config.toml
d_model = 256
tie_embeddings = false
init_std_down = 0.00185
lr = 0.00188
lr_mult_o = 1.5
beta1 = 0.93
decay_fraction = 0.813
Each number is 128 + 24 x the weight over its row's rms, rounded and kept within 0 to 255. Layers, rows and columns count from 0. Numbers have three digits each. The size before them is the row's rms in percent of the matrix's.

# layer 9 MLP up, 1024x256, rms 0.0833, rows 983-1023, columns 0-127
079:121062134136133110103106125126154107102110121060139089118096115108112144148117155115124141123126121146084147116126121141100110132122100121135169107147120121108127129126157164124115147122096167156164144082104172134104159155146145126084130126166116178155116157098089120111173144162112139137163170141096085081139124179104113119146113157133124169107084121109147152112147128150127150140119
105:103139143126133098155125149125110124128101122146141130154064159151096090110144103135144133157143118096096150116147098138125079121099115137155143139122110063121138157098109083071164165144143159118184152119141148098093139144118099130106162166136107155160162131129121115102133111146139137157130101135165155131194101121143097134097161097124133145126100154125144091170113142096103154087163
097:127094100116115126085136099104098090106134151092129113132115137148143117158111173113142149124113147159163138125124116133109150060098129106137148120152129123111087128134092160138180157108116135116128111121126116113153157150107147125095101138143125156088173121138114158126152148082177114131101094129143125163160164126107150107121078102108122147128150129184142157124146120143113125106091
114:148141113170135089111140162105137166123147135147171142136120175104072092134125121128163153149135175127127094127126133123106079101121150140095130145102111138145130133183118128096178136155157153101124128126122128149134144134115149127131113125141136123115122079144142064075144148069112144136150112154112131152127116093139081101147164122137113104137147092133138113112103124140106170086094
093:101159133109127109166142111082161104100166143080120139125090100161115106158115117131150138176164134160139127116130144136147092088098146184174135134138097179065147072144116120092133084116107131083123162154143114155169138175143094129156129120116116130152123092107115134139106153109138132107148129157142165120137137152139125155142095093155107156085132144169145121097148128123128147129170
109:127113139161137127118139132118134137096116120117131139114142122111116126116113162149091141114132085098153105105150137114151082147102131172153139156101114122134086098102122135132137142139131161131114121165110126132112127107181124118171127150156166200144138120117101130169110124127117160117113105172085150125128110157121080123124185129158114134085082140126148104135128154079149106089139
098:132111116163139150098129127126103116129145134134112145127085128138104135141117116179141109138104140147141078137151135150142134156116146103142094159100129147151165132151141154113120162139133152107134134153104157116132138049072146135138111103117152149119128148152070123139115131076204132159120145133101090143140114146104155132093128096125095133121137159154162121119103201089149102128087
099:084161139163144130159106133132113096142109140151086135105085125109140124131130118093148116129131193134112142067162066156125116126145110119115148146178189142100136149126123143142103184139120096149118149159167099150134138106100152141160112147115110069143125122137079116145127152105085068114113083135119112160109085105144104125120146131126136126163117112144194160151141112152124141133127
087:136161122101143157105088116134121123117138074099099171126138085149158088117144114141124136136148130104132117131120100122119099082176143163078088089131138120139123148128167128131124101133093092100105124124083175132097081101131143165139131144098117112144126101143122114154135149137091134107134107124109153113127112124108088121087120116157158111143158129171153081128157125134119119079105
098:144113131095106123153124119140139147138151118143165080160135155118164159095154075082137100150127161130094142143110110140145144125103130136109106116130125123105146112132135114109147126118122098083143143105142142101088097178132135117101099156145136126133163141129112148126121171151134120133173118150123132122202092118106171077104105133114095121136120091177133149177183117094158136169112
099:104126119116103161127146143130146109135123124136130134163140135127150143143129180149117093139121107165154115143102130119093127094121098127106108140128103124178135104149125147112085163124118087171107125145101146149152117111147137094128122115141118149079131118154141130090133140086141115130173065113161172143084109133149111135107174135133126096148126146109117129122150160190115149154110
091:159128117130139121130098134157122124108161132108120109142121125080138092156109172089133130113078105145119189128129125114120139144148138169156169108116144120111104081104109132103139107163095087112149090112137112126167110095109139176098101121146134129103116097096108133179144123169112117140148145144103104179166133154183113146146143160130126147082151128143094117079139114136145114094119
100:085124111122133119134113159091115110133121143146115122107122173167159139152140139110137131160088144099107127131095131116085109109147157114134125124168153096091140162163093130130138154150122111138082176126120111152157163148130132087170113154116096109156130161131100116123101146126119188096116152144111119160136118089140139103102117119178128122152084146107131141136159083102136155161136
087:117088128125143126108112114136168118173099134086140112141108117101172133147149120136129074118132141102112074110128120147100134164128151073071114110113135146133120123134169173097166153132132122133190113128148155158148121151148124176094094157125103159122144132133121124118103123164101158118121112127113123124150138137130119134130113127168110124097110118134115135125146128151103134125126
106:147131122117087161147128142102094123154130121127116134106116115108099138171115134078131155113142119135124137136124138175143142155099121149115126094165117159150089127088130144095125149147091136116161075181106167107169133110109148157185117122184137112126163141136121117144158094127125158116103115137157131139122134110141137114149097093128142110160102128121138077107096107120126126158123
093:123089134146151136150107111144156101126159079123103133122116143139158128149140141109107149085118104138108143111136166120176136130098121122137092115142148126110173095153110222149103139124126135168101121148105160118158143100106179132132164123108131121127155135107116081127089132129125143091164082103122155090122131156123105113140145174129099146122078109107135125140109110137148168139134
098:135169130106166103125078166132109090119133084107145107096113092135136101203147123141179120159153142155138130103160120156126117119158153101133124120131157134134148116118115114099141130121116182162199140122140133132126114165134159100120057103167178167122145115132108140127111103160142176146141088141124109125091142139151120130116112095116145107106122113109133146078132147123108142113121
095:147118156104128176105169100136138174131090130144140120078107134136114090116094121096124121118149127170137140156097125179184122138096130147086117101130088112109125156098076123121117141175129129121133076143142115136105127113167088111143131145155082142122178150140143126129087122118132094146117140120124122157151112139119096140115111145138112104094105151126137124118127136151145141126167
099:142155145130168155146129121130156104108126122137118128075148108119107116137112114140118133113127150143152100139157120135140168125116107091107146150118132145127155197115118097155102141176157111138142138103152166161161100103184118108110175109130103108122124154109149087122156118166141124137134119139101124069139106115126122164148177081131156163155160160132100113091137133115123111134079
106:130093091136151099126152185150090099132147145114161148119133140133100125146098103124132087103127137116111163090129124094119115134119116121171131128126127090124096139165129113146082164097134128146150158189100153082141169136174130123108147127140136122133183133113104112128154115131133112138145165118130146147106128110112151144133198108131125136122075115103114109138160143103169119068123
090:104152154117151135137112102125151113134192096149118155136137146159103115168117125121171130139093139155135158095130149131154136168073112154117107134110109112087130168132101159121117147128103066137151142124129130141119132211114147144086123143146118173137128122101129136109121145128131150128159092128124130134126147117100082091162136131148095150173134088121122131149145167110113115138155
101:111147101128181129139135123139111128090090131153174125117093130156133143148119091116108159136120146178081165182144177150138121146137129123098130128132092128139124126140123124103105110143107077114108132147094136160129106121081159131138105137103115107125104132110112111100142157096117086136126127135160127093113114161155117087123123129161138107141069104102130157131132120153140131088104
113:131150112113113110120154108149135126091116119109118162131100137153132116148150084139098144143128150104079106127129160123163128108091085119123102165139142133115073172107104090153101113104143110121094104131147137150169146139144164111165116132089137119135130179108110108085123148100141126162115119157083110132139119149108134150204133119109186153112130140134142114108153136128110118094126
105:144115093153165145156124137154151132165142146119178151145152153123103118143152104096128123099172167130119163106142147135138120123152144156132153150143176150159151166119125102091133137132137111144103099125156092107139150121095166087120134120164154137114138127104124129130122096175105135142091090126139117098141076114124108151127139114130140075096128126096120127151121151067110084122115
108:116122116175143105092129121127121140144165134139118086130160087104102119130125109135112188142147139161106169122139134127161120128127118116102197145192117085124095081122152127128174121109138152147168113106120102193116140146093173158128100092171130103155147135100121168105104090132144121160109123141144117177147119117137131121129131129094151090091175161103132153135127126139105135117064
100:171125120133110111124071073162169132112135129104149155150109127123103090138114140141119142184125166120134097128118135136101120147163145135109128123098174115097146151181100096104111151127104088142092119140124131152123132176131108142102092141134136122157140136117117098133137108166107103132168185116122123145131097114088086121140130121179146120111140138121154123147079130131159136125135
102:112091119143105134115159118139146112121099133143105166110086103091089148169075149092188114140125145149104114104096151135109163126161078137105090134143169142123119123108119121126098122182120164134147066148158097143124148122142121158144133096092104172149129136119113161082141156107117136099082154113109104166117098148169103132107152119113167134150107156124138161099108105156117105164121
106:144129153160107113174077142167093126133138113128124140114115111121095100166077164144157186096131132138116154106113125137152130114093105106116170152119104120056146157091123145153120080143089112139089092150157170160108145131161147125153124163119118121145109116098110139138113106159111121143118137166163107119160147091122126171142102097094115138134141135141121081160131133139117097106126
096:130160139118134155141113105133174120126138111176163084101094141100145136147109103118074177106168181096129116127148124171118119138146142152154103155107148128101132149151111166086133131177117135165110136117117189145159128169147137132136109118082126121155154136099144139134099147131139115162099096116108130137085122154132100146111092117081125133113126143096166096098124153150118108108120
104:129144109170144110129131143138075141175113124120102113163143147133118117133175094125101152137146153129124112145123127123127080119079123138155158120132132111114117103133097125136133119120109139118153123126150155134163127139110120100108104105131099135107115171133081131119134151113142120144162134183130131183133126185154089141122149124123136121061118094085167090081108156162157125128144
107:143105119116147142157110106141106131155115126125104129113113158128149118127122132095108139100143131161127133108116137104063164167165091140155149138190104096122144170138078111076061126147120140108132087137146121153166118165161091131109136139123128085139135117143127152093140149126108126129177112118119108092159094155097159106171128107154132121121112100143146148143152099151142104145114
101:133112160152125148153158149101130165117098081121165103148133149096166104169064115109090127123122145133143120117079157129148139157117150099124126116110154117163125113160109133101131116154094111141103105113115156125129067126148094124124118116107145160141130128122148162108119093112141133179172114134133113098143155095117136118146131152127130142111127130137153105120154124130140145060149
102:156075126147127135141138132139089096149115077098135127113148127150142111151148128130136144107135122114135098115176134121116103110131153123100096100163101108105110165154099145155147142112141127133090119134120102126113155076094125126135133149100143089110132131118125124127110142181133110106173113141151137114109144148095164147073125125125144101119121139118163130124192143144169165169180
108:120136105130121141077105110167142138138132126141103103119129156131076118109154111140084152120132129136126108101100140092106129145159070093113108121148117127115132152131083150152127144120099154125127144130153124152192154148104158099119135139098127104115131085080115132117154152167149089131155090129126120137101139148118129092148125116159159100147144138117181142115137157111088152117118
104:140122143140119083148112125146160133143103117140107150090099131113114167126131145144133137098118154106132134099122117109168147149133101108099132090160100082096093130155109074144118139139116123128153102149094096097106118155159168135168114155128142112151126110073130115135145148137126089086135129179165077138130091116096095127135169113140137108093140143137172124117118119183155141112115
110:122158130157164145086086142126140142128099092112141126197111115139111103100115147131177161115134123116106129087154200124091092143128119127095097131153145076119149153131163133098109125143163141140129109126120125100160154130088126054128133136162126141108168123072109104175136127123134134130129125129133106132111095095127151172116141121192148144123138160164140098083117136095062154127141
085:103076151154158145146075124130084132107077126089148086142115096118117086136154129098116123096118121140088160117051103133116037140102155138081129098101099147117117120163146154085064127164141170138136132134080154139133133109128102138116156097154112178116124124142107175118146159146158137119152122086137154121134125144134111128147076127104131090157132143134154110123162141134140129124179
108:115099158115137139154098111104155137084068077137092106107120136144138098126176145124137114093164129107127133170105141096129146157109162145098117140143123072114142142138124129123116116064067152158114129127110139133109103135127087163170135145140124133121159141137150137084156116133134102143131150130102110135132106168157098132139082148163096095141095141116133119142153170118117123161152
107:114128112118119132092158124106091157148075127089140143124137108156135131136115185099149118147164129176104109136153106102094127130147133159145103085174126088118130147154135129135191124122136143111162111143204108136157117141098142136156107123138141129159135112094146117134123132128118157092132101133112124146133125137129149150100118112151138092147133149124126120122111068123095120146100
097:101149150097142112118156082134100141143126117117120184101120145152145108120110107129117124124114088166108139086156097139158105159113085164091119113141133156110116119123116149115132098150164146121145147127129119096164139147132124118108126119180159136110177117146129169104089142081149132088137115131161096152124122085101214125108162100105127109142100093092106127116168099154145087154156
098:139125142111119140117124132156138123157115068143141118128109112089129122153085138140115100121171133113067161134104115120124181121170137120125121147107130114114102128105121130080122157088112149140092155199135112122136149101145178099147140135136153085161128138122085156161108124125121134103098142093099136130134124111096110124158093146093112128138124162156171129115127137145126177150180
# layer 9 MLP down (transposed), 1024x256, rms 0.0899, rows 983-1023, columns 0-127
072:147158124125134144150137114143096109164118128172127159123187140162109088129155094095164152135150114154109099163122074092109097133087133134127127138144143154143143117109131133108162104133149100077116106164121134133132106109158113089141160119129134138105119071111162143104110129135138113161142096112122117132139133112165130157085132142111145076154128135097110120130179125137143126121115
113:118113147125144167101107124108088134155144100095109102148131138131147127112140088126144109129129069110160153124120143116146151112126116105164114108156123110115119166142113147148111117112142125131091152113067134147121125098135148139081120129153085114120128195160162104128122138154160136119088166135085131146130112164155105110145107116129125164124128139106141115118145131131163091154135
099:114166116165158115144116137155166150137112160108181127130115128142165154075153144138101165124136097163073147133142141127161148156157127109149114140135054160113141091119163119134109076138148104185127072197104133122136144112114142114163103113112107107179114136145093077117165089103097136142125093110092172173112116110158146151106140130108110144137137134102080117092087178101123094142167
117:094112164137157137145121163139121127124103164161146130081123115143104172144142146132123124092101157098131124112127105139137136161141124146114099138118116137135118125133163143146133133097129134173118132131119163145114109084127172163144120085130124078132130105119119163172097117169157148077102081143142154132132166077121144113145092099104128139095105149092132091190161153138143135100133
097:141142128109147130118131140123106138127088153143130152125166165119142121136118141102149080087095089130146092169154137107118128121132140147106157111138153125118151117171159109126122103159096153148118114092082135161169121115098161117099149138161134100144103146149100144144140112149137136132101157084161090146073157170160161124137139184112142115102138106103112114154123097112111129200115
114:110126138109101146142124136150123072132147134107117132121141092136123118110174127122155111135149162125107079159104077119147100143182141120144126110168110143144128094151119118148164100123138135129138124161144149127125108119100190129159091169165119110102122164134153109102103145140141104114217187105125147153095174084122138136118113177150130108110134162108107106114142129076082150141129
106:096133123088118106150164124118144096109137117110151121113131106097145081112089108100089149127166095145106133135172139124074116102118126147113180120171139131135129148094130107135086106131162092153134119150144129156136099212155111155141140103112089113139114094068151167120165127155088121122147125133142106121088159132136084158136135139114120142123120152125098167110143123157113132108130
101:149121140112105147142119122152141130171141080126104139150155156095137140139153160114151145123109074110130102142108145123174132115137148128078121045102163109132125127117141131151168067146162188140121165112094159134122155102136156109171101089120108185092113156129149095126156111123097169137146152136135156084123127123161124133121122099132116141123139122143094102120088146099160170100140
085:111141146144087111136154138132104157131111149114133112132139162123105154153170108115149123132080119127122114125126142137126174184070103123164173134145150144120127137130114120124105104124136142141131106113096103139087128139124129084103137138138133137172177138112158123105125129148146122123144108164087147138108082119163169128147082107127153141111111124120137125165085139114144140142190
106:100143148124133134165136101120127077152111162096107091130100143139168143112131134132124084147134144139093076114163167128117135148124168142094103117121127134098133098140137154135117107151131179143146117140131133121152183163145111144108146115148165116144123152075131122105117132105109177134110145149161123119073117143119123118151131161136121111154080088117106133154110117123123147142135
091:131123114114122073118149105139157143114108122143143106120115112111129123137131133063137163089173176144126119120131162161155159168099174119159137146123116131135084125096112110138123114156140114095118122138123167092136109175110127110147132098113089140131095112135182135105137100166091162118090112103112127098109121141135129136158095119110151186111138140109129168156099107135148136079117
103:085119162058098143092093162143085123156160117120132144098155145136090097123132130116149112167149124114097088106102127165105089177148083132162140133152151126067097130133151149112107114124108148135136153152153163115128099139117128180123156162127113104078098126152132132122136128124120111133135183153120137120132110141072120184137178142129141099106140099127091105122153108157134135143097
094:131160095099124129091147153143096104104109130110168108155103118130174127123106163090167170122122144141141073130116153132143155129134114070125136165104186102134136172118102113108134097161110077160099099118123103121167123122134104156118129150121150118097133114119139154172119145164134101131081150112131158128153116137065143148132147125159131144102124135140141109160122159145140117154139
097:142173161123125126138132153162111136128129121142128127148135117145067095127103123058140134141119123143157136147119130105146076108128109162180124124134120106124159112107077122159123145134115151124078141095103086112109132121085124076145167122163144119178103123122137126157136123082130127141113128140136134125106148117115136110161120127111128123137123143141142152116122121123186092136103
105:080109114152142139115135125128155136110135163100129142160148124123155110117176164161139102162130168158138105137083125130091134096152099135119170134165143079130193103097125138156136121119130166123116153112122164164139091122100127125089151110138143109100110121139112118099109117095156084139156102123121157134119124138160140124091157109121154118128192177097116137155155167107152132129093
078:099149089124127109079114105143090115160119148174162145125148136130090148108132121143130137114123148182119147130140061141108136093158133141130166140118104146149120163150113074132132142119089138096115131093147136112144093153120096179117120144125139110170053123130161148078138069114150152139103140130158096139108123158134178131122087112124143117112149126125123107138160133128116108101100
092:126131127120103212144144101117108113119119088121175137080150152153103173100077145110122130131097159141134098103127139104121193117140104135105129148140106073081161146097127122154145155139131113093098105145137141143109119111159143124159183106115125098139116107103122131132151128129108112123112108140133142138119082122152082118098181157133118099096131101151156150127153143143104173148175
095:122095153130117093120106140153135119157138114134142116138136115105143137120115122136171181160149154105164121161116177114130156096128119100136140138137096173133106164155099092147097116089148121134150158146147132133167121153139160105114124113106121111096139083110139120126140100093149130133131136101139108109123151140122141151134146105142120146117075145129105133122134109107143111101103
107:107141153122118137090153117124161141155142163158137118107073122136145130143125140194165114107149163120121113124098124142144159159143130115135142139108160192156115086115112131108140132108133113125083134175087122106117111139116128099140083164131125115181133101124087121113129109114138138131115131084156129141093114111089127099160142158139126133134151162170130100173100151118138165141124
095:145105123141123110140129151175120155123157144153122109088145164137085144098137158144106165148119108151156106123133132131131140148152134137116097106145102137122127127108125109134151098165120122111106120097103159172112128119095114140100112159110188121108111123158123135159078136117127154144150175155114101131129082158135161165109125105130119130097146118119146103122127141075116139137110
088:158118127100130117147114115101162182087130178134084138135147123132127097142170141105131162100145121162130142150155119146123113128151126108144172168123126158124100114141155094118097178155154141129144087151120131118155177131105082115133153151115150147125119162128168152102153104112163152130139159134106138157086134102158138121094118136107133151123138121100156128119087136123115091142109
097:142140162105125118134112121086139101163118125128135114151131121106177102141177156149115102113101112117133156104081108108111169140105115136148134127104133135124093135101142105198153146129121180098121081084160110104142152174173112160155122180170145094103146120117128107137123112156142112141132112106143131135103136088130108149147150126122119091097138088149121152133128128114133125130164
109:108118083157140118114133145140161121080100121117126097155117116107085118116102153132156096119137123114144145128110130100137135109108146137125068157147157090114146165128126106132141164093130103122143131131143150137147130144106116112100143099093200127139115113150124108153121115130104108137143110098114125144147119177125121148112096135118129141097147108175147154127126079157158127111121
107:144168150122123100110121093111133096152166094125117121151120134125168152122137135132142116100139109115113142139108123120091110112157109152103124163114119138129140113132143134187161133105150135149114174159136101074112129109143143180112135165099096117115110124121109123110141148061114118131149187148130113120064099112108134118125146106124129188122135166158110147148125118152114144112084
098:124171101142125168083138099102127148089148097111104097122093199091113132118156145137140146137088115111172103137135153124099130157172102128122091124156137120097136083195164159112125151183115129126150148105115116083126103092134108140160156158158127116074089099162154102167103144114143144140118128114086138137126080127123092129125092138163123132136180101111139093125105115098144128107150
102:121113146136106181113179132136130117112141138147066098146111135119153125121118112091144069123136092175140144142109070137135156110109125111117119126144101163109156157078098151155133085141157148134113157126132104150126182159133122130121174150113109108120173130148128126140112134060115110136134059153099124118126122147159137099137154088124145119146105180110132114171094112158176154154132
101:130136154139168114113085149119155147113111064159115104187122142153155111144101121132111185119129110089161110174173137105156132164136132054159138141156105128110111195138156125115124127110142124104115094148115189129115132132094142131134146115087146128138098141110099121123116129095161139135070093115122128090126145119083157156106070119121101161127177129099146071111129146088103139088102
103:113143113150161125107157160147099116137093126084120102166209147087107117128121136100102133145122132081136084117153137147139147093148116127158136139130114104137112165176134121157125116144162120061124078111112118133130138110154125133090118110109126105112133109118082125110117146124129108139165087113110138141106105165133173095110112148134164097139137138121125133123109165106141132144104
093:143080184103122116130106130061142081109125100096097130139133125153139115130137133130169076155102122112139164145108148110107131115122114102112144096107141142125115122114126149148143141137131122134102108150140081128135173161128158119087057081086191124135168157137121141114168115087117086106147126116133145131119132112151112128162172127134114101169084083120143150135140131122122127168136
098:104130105099132112099100135098148116102170133161123165150127149109131119153114117112201127101143141152121144120125106110142137130150115149093109131115163178131164120178161112129127167093144128104114082119164142094111132144084171100150092140150094126123158117138160112118117141121145141143108110093128138140123122140173133103122085107103147141121158143104128120151135157077129111107073
107:163144156101112125100123137103135148106116098118140127109135155103146159153153142138186123156072118134132132142158129116147099128137162140062184107108156128134108098129137067177142133144147112173133139151101136131116160139112104120101117136118152128154098140114173136119104121102108128115099094113069098108131121120166115113123149160108145111134109170071128143147057137145106119122108
105:133118122113116052098133090122135112131112145170131104162127121127145174117098125119165146151124128138114087141128129104113131134166097140164130156130091115118147112155128090103152123144126117095115108114138117117116125118118124089111125176137111130116112135129123104113143162116135139150116116089100131159111152123120176152163096147156118154126110098132090103111169111126164113116185
101:101145126075097174158097135145125154146116139158099105132104127119138121132156159127126096122137141122152135088180078141102115111167103116170141115126133118149126128104115127133124124151128134136127176194114146149121129101161134156101163142128111126143138159124125138097101102135179158128143154157133125108127145099104094100156164121156085074119092098127135132076121133111155141167137
107:116144142131126144118131122120103163130089160116128150144089094136123129088118165154087113062180180159167121169155103137131156118099162159160154125121158102141129150139103119104119121094145130127118115125115156127108127125132107155156111126124084145112121158121112102155117110127143176153101140115120113178128122146131171105129142140143117140172124176159090135178150120138123118107117
105:083097122170124149122109134141112167124163137155129134137202121119117121112118152107130094128128155154107122094131111115116099112154148149070115176154163105136186102106152106123131119113099118117122150137105112128132128126087196136094127130104131093134135122146120139116072117096120125143148130124123110129126115141157156083091165194122138147109122119129126126127141137111125126150127
096:148130136096144123097113121131127081102115129135123115116102133124118124129088159147112118109130148153144134151074103172163104105139166131154157130159117164127070104186151116140145089131146111142164104113099119161147099119144162114134111164164146092119123137093138131153099130141158108127142120154117124127107128148138132158118126144156091135097158124140134111168118167134151143117130
073:153178126122075134124132142145153101104153119117094126117090131104139118103054136108117144172118109122159124161161156119142156132121129150152089154149143100180161105107131093148163131095114107114143123108151111148154110149132136120124131216151122124170113148132156103166117088095122163100112135134169104136152152178098109121144151099138147154134135156120105131121121085106119116098106
116:106171145104099122129127142090150149127166105092079131154126102155141116162126170106106137142112119140084107098115153119113093113106143122158162129095154084110139115127129156128112111188111115111125102104135146126113118116131123136105101125157162095112145146112163094158085122124145150146105154175121155103132140112129130127131120105110111084144135133122116137118151130120181144116119
103:157106092114146112107145120123132126103149127157132093160113124181110095108127135133107155072148155165114111087123132140117155157129179148156136125101105133080122127129131083177073081126098106116152133141100141104140189169135113085148147100132164159115136162112118112138140135140127117127124137138135144113177089124147139115149125140140140187156172119128126110112116124123136121122085
096:122137107146119111113117151114178086103086135202128113100093103168116148100167136098159131146136177136093119116123143132105125114144149133130175147122104080098145142115148109119118140091095081147130100100159127147121110112142127105132138169112103121128096153148146106142171120138108116157097142117092133127095131138118130156148085130162080110141175175144148142105122146162139206150123
090:175145134104116154175101150092129104128089128088097153179108150140093139121146070089143160167139103167136122110143112131126091108120152127122176143138143114123116108170158115132132119106138111058156129137127123106137110164118114141084154124150105145144166119136117137154128108142133135119126077111150124110134097130135123115079125137127185106151113138089110102106129173097135081128130